config.toml
num_hidden_layers = 12
hidden_size = 384
num_attention_heads = 12
num_key_value_heads = 3
head_dim = 32
intermediate_size = 768
vocab_size = 8192
hidden_act = "swiglu"
norm = "rmsnorm"
norm_place = "pre"
norm_eps = 1e-05
positions = "rope"
rope_theta = 100000.0
rope_fraction = 1.0
qk_norm = false
attn_scale = 0.177
bias = "none"
tie_word_embeddings = false
parallel_block = false
init = "normal"
init_std_qkv = 0.0255
init_std_o = 0.0255
init_std_up = 0.0255
init_std_down = 0.0
optimizer = "soap_variant"
learning_rate = 0.00166
beta1 = 0.95
beta2 = 0.99
weight_decay = 0.0
lr_head = 0.00613
warmup_steps = 200
schedule = "wsd"
decay_fraction = 0.748
decay_shape = "pow"
final_lr_fraction = 0.05
batch_tokens = [32768, 65536]
max_seq_len = 2048
doc_mask = false
train_tokens = 381500000
max_steps = 8180
dataset = "wikipedia_en"
Each number is 128 + 32 x the weight over its row's rms, rounded and kept within 0 to 255. Layers, rows and columns count from 0. Numbers have three digits each. The size before them is the row's rms in percent of the matrix's.

# layer 3 attention query, 384x384, rms 0.106, rows 21-31,52-63,84-95,116-127, columns 0-95
105:140131133127089112100156124072145147145175152145141142100112118111125156138104140083076201133146096066116139154127091062127116095128133149121134164121123072175047069139126127152137131127112096097140126157118125095109161180140113158102097162072113120157102145086154230120167120173135227159
107:149119120121174165088116094155173126138114108103132135168120106154131134155119145109128133101140164127120128127115186142089149140080110095153120130154107112131217146027074168139194051122117124203134117116179142101159132084071094092184154114189110155133120125154106096172131124105116114161
108:111096090110133142083152078090145204102093098185150191078114114150130179152130118126138135090100126109098165163063109123075119096161100097114160173069154063151167100068105159139158196141119147137199108132105151099185132096133090118152153092194186124175044145145159195094131109126110125108
115:136076089160161120167114134131136110178129101114115205059067158089130150184116136106113108083115132131119079190128116119147142102103088102090146129120124074147105142110216135141148150086082109129114131116204161094159134152152143095091066149112166090157094117132179146159102086084119158115
089:079144115186099094143102146144089116102165129141158168118154144148102146091087180165128081104048159145143091095125172138203075123092160091109116109060103139126112118103072157130137146145097087122138101123154105159142114125132169134106127115155110162151130104116058097164151125115127136096
090:117128104130139119127090152114168099131141162131108175137164105055075106094118123147101078119145108117116125153118100072113160124089168163155076110153150163179137101159170107183141174096147118093140108165159122121080154167146104151107108134169095136124144153111156105164114165132086164102
102:116174137090187080109106134105125097160163173099100159089115133137123197167162187167095134085159120142148132064142128168129128092161162083132161105132109123110128134081080160108149148137200190152173140129148163126149154157116115148118156138134085207141098157178119157122079177079145075132
112:115114068069105113117119085119150176147111059194085135080156134182077136114118068137075198123110123140135121149167094142106173130127120156099109119099125135143149184158107152141146177162100110149131083067176100103120122096156183150155148072172133105099123132185100160185189140131124096122
109:153138141103121108091134102102130174158060125127160190083069128095157099110073134101095099090103163129102101158129131139117111076152156097143135134097105145158155145115072118175169134112094061149124104121154125183146106113114148120146183044110057085151110087161124081135084137063142145162
104:142140134154145159130135109135094131106169134141062105123139169165101029076176117092150097131166086124104077145174110136130158101118136174125138149179102119112136114136115167102128195145195168153066143114065109170134098113117140053157147144126153105125143111142107189182069108166131074153
103:146113088090133147120085180146108114168160081157182144140147142094055113152120136135063112159166142159079040146144130094187106151122135147095109122198088128093188127079127161141130148114120143142115140103135162119163137065148170085131181123153096076102137171191164147135130158134093102172
128:098139158149188144175103198154120093126101142086075168127101180161146174183115138140133108124147170069172206099112176157165066123092120126166129156137159202127141162153134119094061138160096072078126155109125077105149124132114124098162158142153101140078106119121157118155098133091143155156
122:097163161153152105162136195097196109125149151121131132144157143123103147136111120171133116131191125097097114144131118110080126042106101095139086113131115135184099164146160125132145133136140136116167143109136136156048199144152176184072087182098130173075141133086160107145186080127135190097
116:131065118122086132119118109089142124073093151131126103114103195132151091163160159144148104104103115176172114161102160117168152145083087047101141132059138145122170087103105158125158121117106137125089165120114143095129126154077097133148067125104101108097135085092100072113091154156149126129
135:147123131073069127102122132134075071120109128119130120117091118126179147193168161107170131110117096112178117099062112132133131163100081103166137157116126088164155173128104154178138179115157163131084145101111181095168092137131124109148090090129162130110131117091136150079103154132180139154
111:134112069073127120102150152120138125151103135088110073107082142111138114170146186120135163115132118197110172119101108123144154112139109128122119142099108104170135147128165164081101107120102143132109090083082162118164196105107119134137097106180131151110082169112148104094099130112136177158
096:082092127123144142129074163140089184116126147120091053156130111117138147164110157104137102133115139099123146149093158157120094141126104100095118173101137138160161115114171099141097132116094095140082165145152079054122125126121129098157091168166127121128078111149078116047130170099164108160
120:165124093140125087139159145124181044151140150065133136169157139153133086130103134144121149130200149136121109103151100059163163153143144181139114061148133167125098114114154144152143086119149131115167132140125108185108137129127128148109175156104115096143146110115121124148173120086148133088
113:131199167110143106070148086100097151116133150167100122126186102202106126116134169142135152138115111033123117084119107149089090136113203118117168094100099092101137106137109160155171134095160140213101197168138094167177153144087142126109158125136127146173162065172059127222150154124066092114
100:116113111116175129127080080138176139123156112134114162121169150141116116177152118184104164083130132143113097183089185118096105142137127108135147091112085121081110120134063131121097138106117132107135137090076138160127147091114128137149179142160164071110077159155135073087165093126133165147
128:159127092189150113066145099053113163099100076111191131168090137097178079067131169105143065095154124182119085141127092114169103036159126078120170134147104080145099075062101099095159156182096077140146097132090177135101162118078117084103091106136118096230119064101078082163075117106120144168
113:126115098120159130110133095105082169119093083126187114091132097132111135131174096115106141099045115228096081152142142121129147086152118082120152094081105131128112191112168096056069185167092132121102103146150186193095158118112110101147130062055137129113147110144108110125082113073144164130
116:162125128108148131103128107120089141104144061174090106104063173117165157136112184159120049116147142103169121080201150172162136110159111086104201150149152123182144131108121214091123198092108122123168186118113186137145134162135119117179153131177082177152156137116115127139091094186098115128
079:186174132118101104101140114178179172135081093123116144120112120112184169107154127147088137123083155162135130131115141157155104126124134143111127103138183189127120119175213118105108114153138063116088094109120123144049116124134166122208110181096109110124112148134055084088160124119190119206
094:102138162085112153176087152134159091158148194123107119091148127175101110116129109139158097177112132061096168107151147123115089114100144109200060158150130116147152096168111114137139170107147145115117161115126086168164080155149105176124138109142179128096149117117130181176147113142134099127
081:146146130162143123080206153137105152109052095153149144108107149089179136157141164162119141124121135142163133151100063123102146125132117149130156093082181135112117114067116187131180144156105117126116149168129173096124163118105115154177113186179188153149076108132131085100086161107154147148
081:147118122144178105126174131101159142141135102107099150110095068133136176191139139157111107106073112166141120217119150129063132138116140087053158126081145149156092134150133094098095118152103100180069093077192131111088142106055146114173117153130133088153158086141104035105093138136094135138
083:110160127103099168147139214103094122122114129105119077143115171162129077140152113155142127157154117100143094131120167115100188135132141121118118191174125119204120158181080111169131088117152145172119122131126080169114128120198137086131081116111180146063132129158097170081143154186090097186
072:222166096125148101139111130156164178078132100098124139132086140072106140144115172118107107170116152152138175177167149129125112081112158097074180107108116164118127137134145134161119083128165118136080117088146137118152093147099157183134129113127167130123090190201101091056112098159113118104
090:134125144161101113110139126105084099160177163064135124104119137148085112051144105142108153150136114130095142082154114101147185153153132159160090136092149156173127118118103082103159128129101107135182096151163107140155056114147145093042167135091075107176121030088148128157140109065161109116
080:146199138129135124118076147138159135099120140111080166126096135088123115166218095117151114136094161156096090068106124126109148078116178144202155102077193166150115131150165126132105103159174144125173143090147118123153119123094169096118129077117071076089143069071149175124136139123108137145
075:140100081168164101077116053061153172072132091154151114161155106068099145178131090150099084099182111164100113201120127125157109107163139139062169146131136141149116098174081109137127111142066135126111067151108157111132204112109134090121107111106121124114167130097129080157120088077088163103
072:179109071144139103075132130135174134144143179129134167162100157169096104175124092103147176158158087070126090146125114113080167144143163145095169105177074111085108111114116154105190079145150103134079150145120160105079133148135105099122061166075169139142110146165147165106099079161098155152
068:131050080078180099113110149123112192116083128090135149096133085101199165154098151120132147114112098187100169183154112176070109117114130128111149134098131107179091132150155117171080167114132120101136082072128157140099089150053133164100116144095152121108091096071140126148046057095062166119
073:144147114154121094124111108179149173121153101166123179097111122144116141166103122122107143118186110123137130164179071135121085094084175110094187084106103163109124102194131115080130082175131121133093154112184159094110053155105168162142147150138133153099173140212107120157166086086120139082
111:117123136088154152177127142098088102114056132199135157122102163170103137195166166087082122096097173146126186119049165182156131153109167064150152125125189117101179167124090129108154130120135098102123182075150129124180098172126157143146137089129131136141150117147138152131125129101170145106
134:142126108182112127135102160105201129066170102053155158171120131090150065139119151160117161139149117121125076150134118083169107139130141157177122154141092189189097114139204090122100070164092161116174148120100138152093181102137129122075110131060131105131109117098122082105192088170160195139
123:152048110154178144113144137151168131102149146134092049116116185167136072187110124144098113074133144106123112164095193161174154104068037057136122151138162099077128184170124148169100115102134150105100093111124143095148188102103141096110081047158101094119154110140137104097074157098071095114
118:176124136076104129116105161159103130161083130142159160102103075097121141143201099104143152168118116128134164131104135150133115084133128165103158136128116111110110143090179121121114104127153123108116150108078163071118083120139075134156124112101171079110133178148145163100153109134147135121
104:037121119107110125164085130127145154180183127130103085162148120143098072125118150131080159104073157185144097083093071104190179152128164120175116101085089109163160218132111196077086145154114136112111152138146148149100141134128129115152126141196069130101110163118120139155140164113131139192
087:123149149120097126085106157093071156139165175123133139158118110156139133082066117120129185127147129156135189141142140138076099135128133117050162139131126073171130088099137057182075105144140107087135181112184155087080127146127104158127095152113059120092077136172145128147130139151153161150
130:124128109155180125177153133096188083128158148082103134138096117105081149169095132123154111116121155068116105127174136089153151111089135148136093086159123125100163088130162144159162104107146116152130162186097129191157138118144118084131162111155084180113146150143119116133121093089123134093
114:157150136120127103046188129102063130085101154148104174171169085192089125071072115135061156109137091071122090110123106107123082115100195152108132088123134116109110129098096163138173053090129141184113076150085133146127140147090129124078185109157162177137119089118128136141103137129101091069
113:125098102138129137138120057051153131131091056150131118102125124106155087113173190101142197102193159164146143159122158165119126148102102107091169125070115140110135071140103142139069118166148104082183108099103145086142156131134149134141147117068098072128074118124150110053169140126104132148
116:112124147173089090100146108107077164076093154141121102109098152143108117122089142132131101099158138152111109154159111132168119096124101047149158115128130137152109094128115095138147125193157070126108118108139129144170183133086148112105114153109052097137132065123178037094084121134178141141
116:078106148118125165157067144111097112136117134125175099161132173151110125116181090080126140208093139162161101083096132158108118112086129158138121147109126100109178244135133131134106111188110131074138138130137154140121142124108094081152178134128132147094137076129164170144089106129151117163
115:121058110093131160112092126115090115127122069169159163129109158111116130098087156203072089063159160178138124137137099119158204130114095141073140133130107105102141178122170149106174161116100106155132152181139149118152164212146158081153122149242153086154104144164110099105129115136019173125
# layer 3 attention key, 96x384, rms 0.106, rows 20-31, columns 0-95
120:115094099140091213115090141116106197145165102163179137148088079114170095119123069084158148165166124116095114125161101112145092124158087188187127192133107130156126132125132174177140148115151092086159118103113117111112095068150111141141116095083189090113076116119152115095144098133135086141
116:127098106077140107115147070094108121131150115166195093073184142147074123107128112145046131100121098135104146092094108085159133062145143112094176026078128101086099133062146197120126118127130067155102107124131130125100108189137132108124165158157102101135123136153067134160142145148103130110
118:137160153133090215119122139188103169101141165174111137121098113135123146104115077094140110139067111125145132163142111137142081097114165129118120154132071155134194113118143094164138143099102077155129117119092129146157126136154072065148125137106134159137131148164082194142055099104117136073
114:116176124176159126120167117095099146127131061140209095227130131122119132096099141114069093100077122164078089155118159084134124076178139096131156106143118173154132124142046102074168132149078114166120110139117093158090155083131150106156092178195074154124106115149116074172126087123103099138
123:061138193123104051134131067112046095066110140130131151172133119132116139148183137171066133189125114103115117124178118104128097083119089084093139151113094157110105115105179145116136196076109078123122165125153122145174148131131163101115164203042099154105147100148086167117134102122151153108
170:128222110140126054120152086123140074120123162103134137126179142131121096117111153142119132137110103153125093130134070107092127104120211133093164048105125152105113120113082146077165126186155174156149143119136159151139097208076173124086157139118086164111098106112097132147109118126134121116
097:104129113139095078148189104152161150158128162083147107155121140209161113053177149165163195118148159131119107059109155147123176127110072110147084130110160106161099153150116107135127132138071127168141138199127135066133160131057129149088069045160079101159136105062144133173124128120101125154
119:138125085101130163091128191181143175167142149143106146189102128066103193163178090111137079145128188124151116145166126168104167132150103113122128213151086091150161143109122113100107146196155158073134108096098137113147195102132038157129127067123174174111156181175170203076088104094145104111
114:046144088019124138164119133149095155134161141138140070086146176148064186148112134136168143099076115141128156129197146167069145121122142055127115105133125124121084129107118164175209107113135130166088123138142103101156219156118164129116143125213184182096132076147106190182130135139084110124
125:147136139107125126131099143125107202102124114106112081105162169115122077074112134096085135126039141147072109159153148146134099117091143101094153116054118117131104159076094190164145160109149116160104134115101121116178078143149111118119140131122104116091126173120121185150138096144133133075
119:085137105121104132140167153129129128159120140125170149091107099118071039107078142132138129068109135123057122179176139120087109082128176087069123174102106105135123105137078152127186161112179147201139095041148076078142123166147153150098181147149117096131112118101113140107125123103106176093
112:139106146126140165121176122146155161152121122140156133130148118063133152141155124159096182131139087079126130186117085147085126198103154161122138128146124098100137104095141157158138125101133170187124113123138109053145163146133229091166126137101176155103114136138099203121156152156179142131
# layer 3 attention value, 96x384, rms 0.099, rows 0-17, columns 0-95
095:132134134115147146143127130104059094102088104103131108140133158164083145080132150142095079110115124153150115112086116141138203082132137080093149141146147098077207114126183167097123156083124113102122172107136086108139111186098143137120162138193162079179135116181137169151085053134092085168
101:147176193124081106140124112062156111097141064064193102096097161182112047156129166113108118129121162102123112153118196100174135103151112073123142118152113166124096056127083090165081140080085141159139166190084134116133122180123097119060164144120133180171173146162150167124153211137126083124
098:139098131068126126080132103166110094135132167151104149138148131121060178116154088126124119162015149120106137138149122113149151109094131137138116131161117119143127163086098116145205148129154036163138137121208175102194162111119097147183086124145132118131125187148097126138106156099124161116
107:114075079106105085175111151150149136112157102169197142107128078153136139113092157127136117069168141071156158057172138082151150092147116146119130098143108089152046088100130139121141138110207162146194134078090121149132161174151145140171179119136159093163080116136165202160156160171137170090
094:133106090134178127149113153151132124172150136180148159143148182139088134178122082100094134061178150158152143094162135121143126152188121137134115107124153122099173159072094128070120151161090181098141105128061119125115112095132156147188150124095118146098117119178147117084119120180111106194
092:101113085085163114114186085112082188063171157194160162097166102189218112148137147072108156111183093152145089117118079115206129139140088169129089143148127133122102105159127108154167166114061167112100091145152162130103170124131166132164149126166126190167152122136164076140195119116105109195
108:135108143198152110087098089152128116085133100126158123130143128077111132113211176180150112103122131109095159164130114117153099115170101190075109126144135143127117110106182093178126161129124089157213106156203069118101072104115195078125131094165118094183087112098167129080151139085199095112
101:082149105065151122179129154117112111057055187107176156149124130105119091184163135091071115095148147070110125124152132127116096143120164148129108147106065184134057083148145090139108119100099168075121146139168083085090152102120143134131071097120085076139156123119115151078155173089103151135
098:204182100109076142129125157133102120133126162146153113121106113173150156102142148152155141142087137115180085117092133107120182124176132116101098129146154108199136142092172147135175128142090160148121084121165170153101185131181117093090102115128167114157168129134133120230117101114189130109
103:186130114102135115150177126147070127079065124104129066158082181088134168118078145115174097135116149135149029120135175080066156174092134120115165149162162077145157123064151121132122103183092171153062120094096130142129134135121100105090086193177094141087136162155168166092146120133130109151
092:170134096090100129150109060147141166144122157162136105136159181146093180129144108170093144124111106084158109111179162072118104172085102131119083093059121099143034142116070125080160132083117129108153075138138071122124109188190118157115102186154124175108101124146111162115182135191101161146
085:151132058012149123117113102124075232153138211106127113147136147150141146098136180151131107125119140134126204144122171103215095138141131109135146128105181107173139126131109077123075156116134126103163133117103196110112137118092148161119155149141118122105079135092174205112135183181124133185
101:112128131057092133176164181134089102109103121099077118108122140107153134093158178095120179117046158187106152105114143143191128101135131139154117125118165135076166118113178114128117144072086097139144165163162126118122094138112067143073122160123127144167126165186062151139109161094155094074
102:172130122147125151134109100098099119108137139100189096142095134102146166112063156146108082153089209113098115185094202168119078130174128117107156119141141136137064134157095107090080157118129122190120191149091081077144125118126125097096143098122120117145133108110157193104150141137167133146
107:146103108169148159059119102081107091181142191106179166124177112181186128100114116080139106184121120082101156164129167108086188081144103125142156117136148163119138093130198092133145130157136115116159154159116155142124093146140075137069112100084176088157134067096111117132164143104098127120
095:046106156092131135117105154125221120081133158112099153080146149145096132127097149097153174113139110096151119109110111130159114183118111162129084127124122167136082120138140196124121154147162116149140165100133132139148110152111118125080198160177122124128113142150138136143134135133159151115
098:057134163143104146211075177128125110132146078099083068149119114093151151133126123120169098124207150126180117136116119140131097106131148132144109160157121104143151152103092197086131114120090105100096178134124181200114182135127125117197121209194127102106103171084098119102131080121182143140
102:154131124173160137120094134115118104104133135037195117118085118190135114141128191117156041117151103127190159089136128136116172148127123157143153128122109087194134160116081133163125157150135193080154192189130160138109118155133096157123165089107159132144096132099173171132125171131098088121
# layer 3 attention output (transposed), 384x384, rms 0.104, rows 0-16,32-48,64-80,96-112, columns 0-95
102:097140153107107121126128137157141094187095199162100146072068117127131088174154158229157119183081115152094125135181114120132101112113145131217161081144163123101106152151141064127106157153110101136073108164131101156068069091150168137055169089114140041106125102095121145134123150109143139145
112:195170135046186083109193063135153095160141135170172126090159189122127120126123136150134115121123028178096116165102168162123167115123121123090087142068141125086088138117060176081132120125145091083108128133148093061103094174139121167160123126106125114113103083103109186124129081122102159142
101:152132185230144103125160125106136150123152127128103098124113074117157169102182158120114121157176110101144142149152080083164134051144129173054115128176120115150031123140182155146092128108141111083129116130117139179090077139131073116180066131086132129160109143082211126141106141120095148127
111:134128157139109139136059131088098193114119079127132121143084122128163139157102113124132139128118160103154124197088101102117165128124104100130118148070119130129171151153127060118105102150130125164092159158133128173141135091108134146093146124126126127130104098105157112109083079071142077144
101:129190143160163140108152158116148057098160123130125094127116174129109186146184137172137123143144117147133121082080115138066126132101096146063091113179072023115115088131099177129105123107172062100117097127166120059128131101130144087178075133172097158121134112149135061091189113119090102135
121:201172126079165153140118136166106087158152071155118188164101165187127080132159146144178160100152135125123133169114152088091190136115124166155156140148083088096146145080151132077161110122177140202130167119130181169135117093097160067138147137131154141141116114117121066137095078132116122163
104:177106084086105050190157086143127147166112186165134120125126180154115164132178074060158128141054110141119168149184162165092130128112134142146150113154176193137146144101121170135111130139156099059126131045139151117151126114161147175136118152138178083177146143115173057088166123141125113091
107:110174154122131132161142127154172129075126118070142113108150133115095146130132141123155138126145116143148104087127114167104172145117067076104161094117170170151119115144167180160131163113100073140149078134084080169117129138112158097136154108171104179140135135175095082114154108095135143152
107:150080121132148059147154071164108097123126085145091121112110100131128104147115089106094058073147162195093156121114073104134137113152160103077138135107179100134153176173118153144145127177131184100127128139074174153163156098093120160130140117082149089126084115172131092108154105109142109138
111:138083102156162181117118099143118142192146080141116138141169117097102139130161093128093085179131120115102150087113172094123057146107138128160134126148135107117166173115145107095113135111159111160120157133071161193106079075131182155102152133137103172133135183114153047183133166175109096078
104:093102110056100125154151063099090108113155181115143133114138089126143170169142170107108079122075068118150196109129135138145137129131139151121175164112089155150124046115106107173174153166119186116094144137126079011121164107168134140134087162113176127121098052091129135153097161136119085151
105:051123152176139090164133155122134074095101104108131077089137150177126177116117169144090134102147154124078134087178112163160155126155088116131100072137138061138175113176131200090155129137126120103112104117197130094174168141130162105162101115192159107113136105178103107109158144070150089149
102:115161168108102159130088117091155169067097170109135082132148121203146176144105147155143083147106125096132142088153092152086170164099164092142130072096195120114101156116157120187115126128165113137138124125073169073144137172134135179121063150135111179143176139148119149150158180138145098134
111:096138089108119142149125139177108138149129138180102127111105119103147158073162145136114088116201186120118063126177083181168104152123084093088157107141138116141058167063189151087121116123151110167149106144163144198112134154075117129117153108121063156135095171183158114149110104156094151076
107:138141147084098111181092113163135151129150151176114089052135148111098136152134094216172146131147108178116087099092122084160062160093119127097196139109094109114127153187074104159077130117091151116114123151157139104100085098143170192137112143142125092051152198151067127155170164166171138111
110:143130151074177168137160151117098077126134130155164117113130136105118137111098106165110124137111153127124135138138159104071164094097102141122095067064161114084115131098147066175120111089114105168102047201122075106122153142168175061125104068108059126170078101120088167136153173096092107154
105:147175130103126199131166142144116136163101095183164110152181126171135149124099119111135133073163104123080123145181127125115112082133070110158139103093133159100109106140155082108118109133095104195102148108121110138160118147136132126114105132109113129108167151186100141113135142076146166124
107:099126117119130135150143137171162066178086113105118120078070178138150050147076138098173136158140111140088160076154118132132145118113101079124152119150164150142129132136213144184167119083204118148124099102128139152128112159134115131114113179209135081122172078174106099122088129114124066135
096:124119118139184124172184153123103128109150141100087135087134154094127138162097106191132118213141140126132114126126123138077109065088094154150126119119104143107142128137136153145087114130147115136156109139146161101096140203163065138208077136174146188086162187142083151141188134141118113135
102:104193136154073067105183124104124086142192162107147058143137107108141167176137145157104141159120156171201112135141078146107155105109133200071175180109157148101147118146103148141157155092136144137129122090114133121216118109090075113079114141159141080112085128149096142109068162074124161167
108:112149135162119094105088104101135092143130167094125163083162132160211121166115127130102117185130121164141109092104140199136145123177120127173124169134164124144091085145137098168112119094133082110083107072142152126145150203124092174139054133185141161101076083109128120152122127103134094138
102:081196113169144182135107124140176162119097113164109118149134172087196136153124132109150210157084113129123114142135132135128142095160089144099129165182132079206126121090088127154179155179158178109166178164121064139109151176185191168089123100132120087123144075083173128181165129187126112126
107:062093155105208109166139099099127111101095103178114201132159157186124130113125151129193103139139064089110177100129102084120151126174089116134086095136082132089067154119132101127144154160132109153122133183086180144084161119100094092166131147117119109179152109078157146083170184145119104142
111:167177116164131064144132137186168130191133152194116121121147192157146174086056131100147112171135105133154146095152108161156062140092144162199126209190165091100143123032082172157087127142195090107099138076166141111130115104123139167135078165165078104147065069127144129110156093130120137138
097:086105131096164140111100102129104117126145111083171165158130119115096120148114103096182127122196165169108069106138119135116190163150093114091163087091157104084091150115118151131159197071108125140127115114121133078084220130123159141155130134220088118171084132132081112165141116149140114075
111:133182118036141140119134089108149113170167188142145116126201076143104124143142156101116068132098139109126203199149068109134157121152169091049102179168172152092120152147092117080059115144132148094143076068127152125121110142068112201129047124107069064118091154104092176120103151167123075105
102:144075129142172148146065128116168117099089075165178139141142148163094103109150134157126132152149127111103041117138146150171165136093162157121150150122056142133097118077126141161175088126138099122132097073099087119126147117057145121161115167175105104121107131153121166145136129210157116078
101:135016120059130076127005167086112160139137142138144176079103123140125139103120110117068127135109107148113095140100128088150122130179104105084089157075109145150087118127135081114105165128122126097108135108136137146116109121142137109166157138101181055097102155104157181061130099212102105119
093:135166135195122122147132129132095108087175121095144146123136119188157083122143099158143114107140136099138094103121159138130170112186156131092159125117078144103110119125159108147130194115118113109149110182118104121151071163088138112129156119110113115122081085145117153063209146147147160126
112:167111162057149119149106168110161152150153138086114136158103126127091135137121092128085073158103125171084166103131074204097094100155164081147076107152165115133160117134175153104176113146132115118094135079057113126144162110097095149114075163167115199103073093162134137109122156109142112136
103:139117125147142176129098160080147128108066109187110101128147103152124150102085147147082089132076140068153156066113146131161100114117127115063147102169089108101077122157114133151131120125098127142099131155118136147102100185119173056135141120129063088174127159191151180079142164146097116094
115:072105148101097135119133133117099100126149162184125071046122110085186144159141136187117153104088097070154114164169086103114112161140165091126154142150132145139101138206170071182108155163125133163121074158134080163130085103140093119067145097085105060130146124148143148099161187101153182184
098:132123101074119135153160120130132093133120144151194119055149177114146114166135159134165062122100095077123142132086127141098177127160105135137089097115129095133115137072104159119150120124155172121117114091120129090101091175136104074122103175111136127140072135116133144157185087119109085143
098:126179159099124150104127083150155138174140138149172094170126090174105147124151157062161102169170082169112156134121082091157142112130187105101090151068144135119114154120077145145135092113156148074114141094108163127112134195135139251143150131188099149159160116089104144113171110184180080126
092:206112128099108175101117089117124160121119187143145120172201098159177181058135076113082124128182158085136145164106121116162111155050134180121056090142141112130163143114030156099125129144088128129175155120144147128107152153119090091137145126055122165104137155124118162204147128056111081113
096:128091131163140106107106129067086199078069119121168174127108103159127148189168147104137155054094148106112100086143176102190139105122078131133152165108067156133112103086127110150160168140125137179119137133150087169158123096103201060096180157136120106189100136121155104126068128108179164156
096:137150097125155169139116123157169090154115144055101168149084155107138056130080148123187185139098151109129151080151172142086099153121144101185131112145107124127127146142140102128149138129115119135068111143168091145151145123130158171102121110156070091119119137096111147092142106216120157190
097:141113146168122133135151162146142084146115095076124194082138137158139072141170124086136131157113153134135160104085114124044159131134123141134088201176148153166138120131170144096141125089124129126150161125125104108157121115082117130157167101108128092153178106155167049121114107130129134144
090:117047162076137116158067101112151126160109141116131101068082114076083122114092118134136145178139155151085157113113107105114119087111166158174137118121137217091119182117131129146143126101141114173162147084114121114110107138101096163128117141097107156118088153138063139132136145070146145109
095:121111171122121136136148145100126162160176183136183113143090136063132141138069100120101173121116147192137125107114158176167095139116139142131154160070176166125184114191082126140107160144109161088151092122081137099119158160167112134067141164116083097125091140174172151099062088118145128111
100:124144158078111189119122130104087111129189128071170123140090105079179067144113142138127105133118129117152094113118190148142144128130114159098151105102085098124083158142163138126149148158062132132095122163122078091118128122084098051102146138092116103109098169104092135084092083108171137105
096:114104144194125059122125121045137101106141147178084168084113127158140138118110167170106129111152095110151214136112135085157058155128107172172115162088097082116080113174144165079045108175137146080119167077107142123126057120101121101128132112099119105124139080114127102111073104151094111137
093:087099174151150126159153161141114134098139109088099088174126162119107184082097105078082181141119097120090114153103161154151100126126139115149145166170098149110173051125174075139119149124150144158098168154140109125181092216155134105111120149188103151095137124144177095107124153095085078193
093:122090153184068108090134081154110184062113142106109112167084093167071151159118150116155166087133099119111167105090076051104089125156111092146095100129122175125163133105118125131136135175121153117142102184102115113085120103173078160149151112078159162199156104124141156079159084154088177130
097:145179120162131108092113133140122135113153108100109107157107155136074054111141140176121089116101181125115137121096130148114101071157133117194110165162165142144111105146145099163112067127096080169125171154051158106056067065096093123076070103170049171098118097154168031170118163129143107105
101:140125142112082173113134085125136173097107088178145137143108120050105107116150209147143138168099128121150173146108048087125119136115074114169186122133140125122126152105068102120124099098080125188140093132093120142095135141180129155104130143085112165172155168059138186120088119105149116090
101:123151084163131151113154059117143166158093085133143122136089131076144069189133145105133082118154161136125045155140159131162143057157111199158168192065149141107113123127115099171126160139159154138139102167152136124099129087156116091100121116086119147089112098112183174154127074120140141141
100:172088088131141082117169106130131116130126060083118155097133152178115150124172083110193147114077123132107196111133125100093177187189123153131098170085106102150141146105105152112116153120159112109166121144171117114126128128122093143147100176135173119128142128092100100229095117163148090139
103:155185103120126168142152152087163120125150132122161154159109099180135082132107079133105165094152157116154144174136136160146107127136082168171088081126153133213168128103115155123155094138129142163124152108117103120184168158163091068074141125151135157168110080154150123193029153112082123185
098:105154098192143145109143130173113129081129084144139106161114135129094155150088088112109109156095085140179122120094160170180107126127114138150216154151161143081156185137098099131118191123143159125086121083146125189142132141128132212141166138157147106117153164139117130154044169139165122095
097:085111108140114176142075110156142154138089138126110157105121120117105150117071092149085136114029188142080135132127151142118154143107131126127148196141151158151155116160145105131135161153179141085134093134143078176119103138145148162083150062105139122125159169149154166165123170120118131127
090:098175087111131168144128142164124113139120101171133109140178125130099073120083200088100103139140083121094144138115169214120135105147113070099167139152146125138131140116157138094176124163154163139161195128102131202096149091132148082073139166121190127077127116144128160125120088106087119146
101:095130153181106146138155137158179134117062111098106154169136124135158102096138112160163130160152128156159166071156099082070138166149137146154080102141129092118155126182172169114136102107121091093121129141076147159146140187194120137086168090095111138158114093174098073152130094086080120145
101:143119130099128159128132093081116131097131107131159147119118063081160169140141122172129150135114127087133082156103168109133087128172093174121118158069140124128092095102122121078079124120143116114116158136103121105088176131175169116167110122122173154080076136109102121125148079098158139125
094:093141131133135116174150140087175120115194092150171064152095168128149193118129153123061084118103078121110154112167118153163076112091135155113122144165168129105105145105094068169150101101132156173117119130063153101133098151131194152118090131188085137116080134102128107135143177121177166075
097:135125173107135174111155094140116122108131063104078156171097135143109136120133176149196110076146119092133159131142170140115116117187121126101116160128108143176128037142075117150118144157103134165108107140161104132051141114142166194135142116126137179109151127113209107092124073174134145115
086:123104099181131127097083159090075140099152100121106046100091166117111159131098155166096154054132130131107150136128077183127162189076096126064130160167153107110143114133180112133129162148191152104133111121172089143118111157102162170176141086106141138149119096100073141175180136118128115123
084:138147187200150099091074138139148151131109148096075145102126098179191129078114136142112155100122144125112166156108143119142111130124106130113094133133157164077113077088123156192100111116150115183100096150118143135193110178092121147118079066171114152161036072135083160143131097120102122133
107:129191143125116148115107079170073150153067113120113075142118096115127140145051087114112127096075184103124035142173114161214109092105166120132104077124175142144114131097176115167143086149105094163123078204126148134109157122167179133140143158121165094106127148152153151078162167152141166100
097:123157144165110151084078157176151146146126182156167175109181138100143101137149156116175115214173137120137126140167143133121177202125066140158080148127136125156118164058128136094180179110095162097093168072126128124043159101178164091081112144099124073158132135192069101158099099162130131132
095:157144119052107112115162168115128095136132133105176119096168157142150143117160144160103125115134170110127096168156093103195213133130090094089123143168077162148091103133107148097098125064118131114094173149126087138143157116119098076142099187127068041147107140186079168121153154144194115179
092:093090142088117108131118133145104145140136149129121133104134134143172182150117113050193096148095125151130118158180177139168189134150143118104185108053176109099158180144106130132171160081139152123146060070187092126092173136128143140132119103182181098156101113131136169140085134089124168096
097:145135138096099096114166140112095110144161162127139117135120117150137111167048109135051150139132116143009084118062223161105089114145133089119106157079095168174148147111170128181075113062161115192134120074109154145192138100102141063106160092130113079091066140194123119123172114151058062172
091:196153170100128135171160168171114124127140131109122109148121174076096116067121124162139141115127175163128153039114121083108143152080064116093096124216093099147171164146107186127182142141134108121137150129146087122169115191070097120180123080123121060182138146140137083082071127124072111136
097:151151206145097124154109156098149119122115163103145177197132175132129090133148185100134086077170158146127113108130186134164058135133099139156145117135116130143087084142131120119095130084100133110094129118071188137121177093150132062185140157100125116155094119166138120117104057152088171134
085:116166135144134179094154146124114107071099137106076145161139105133166120127093127116116077152060168132124122104161105114129126132206111094143123107164127159114038090187229070126086099117132121063146161199111165116146081190126143158149122171080143111119085153095128072086161127100105115144
100:102112179153125125078139152057106100106138172095127138144143142114155099181092175141122175148154178120097153123199133188112056121138123122164125184084130160178099093132153142127160116110116122077138188134120131073144160046162113064072142100085107126073131126096151134146177078125125135123
097:050113135102159101129076170133106123086177118146144120146126159102148090125162101168136108132165082119143136156144096065142080075168160123176150114110104121165066119085149132145120103125167115122186170125104155141055145077112101110112135184135160140131124132143155117157159133126147086171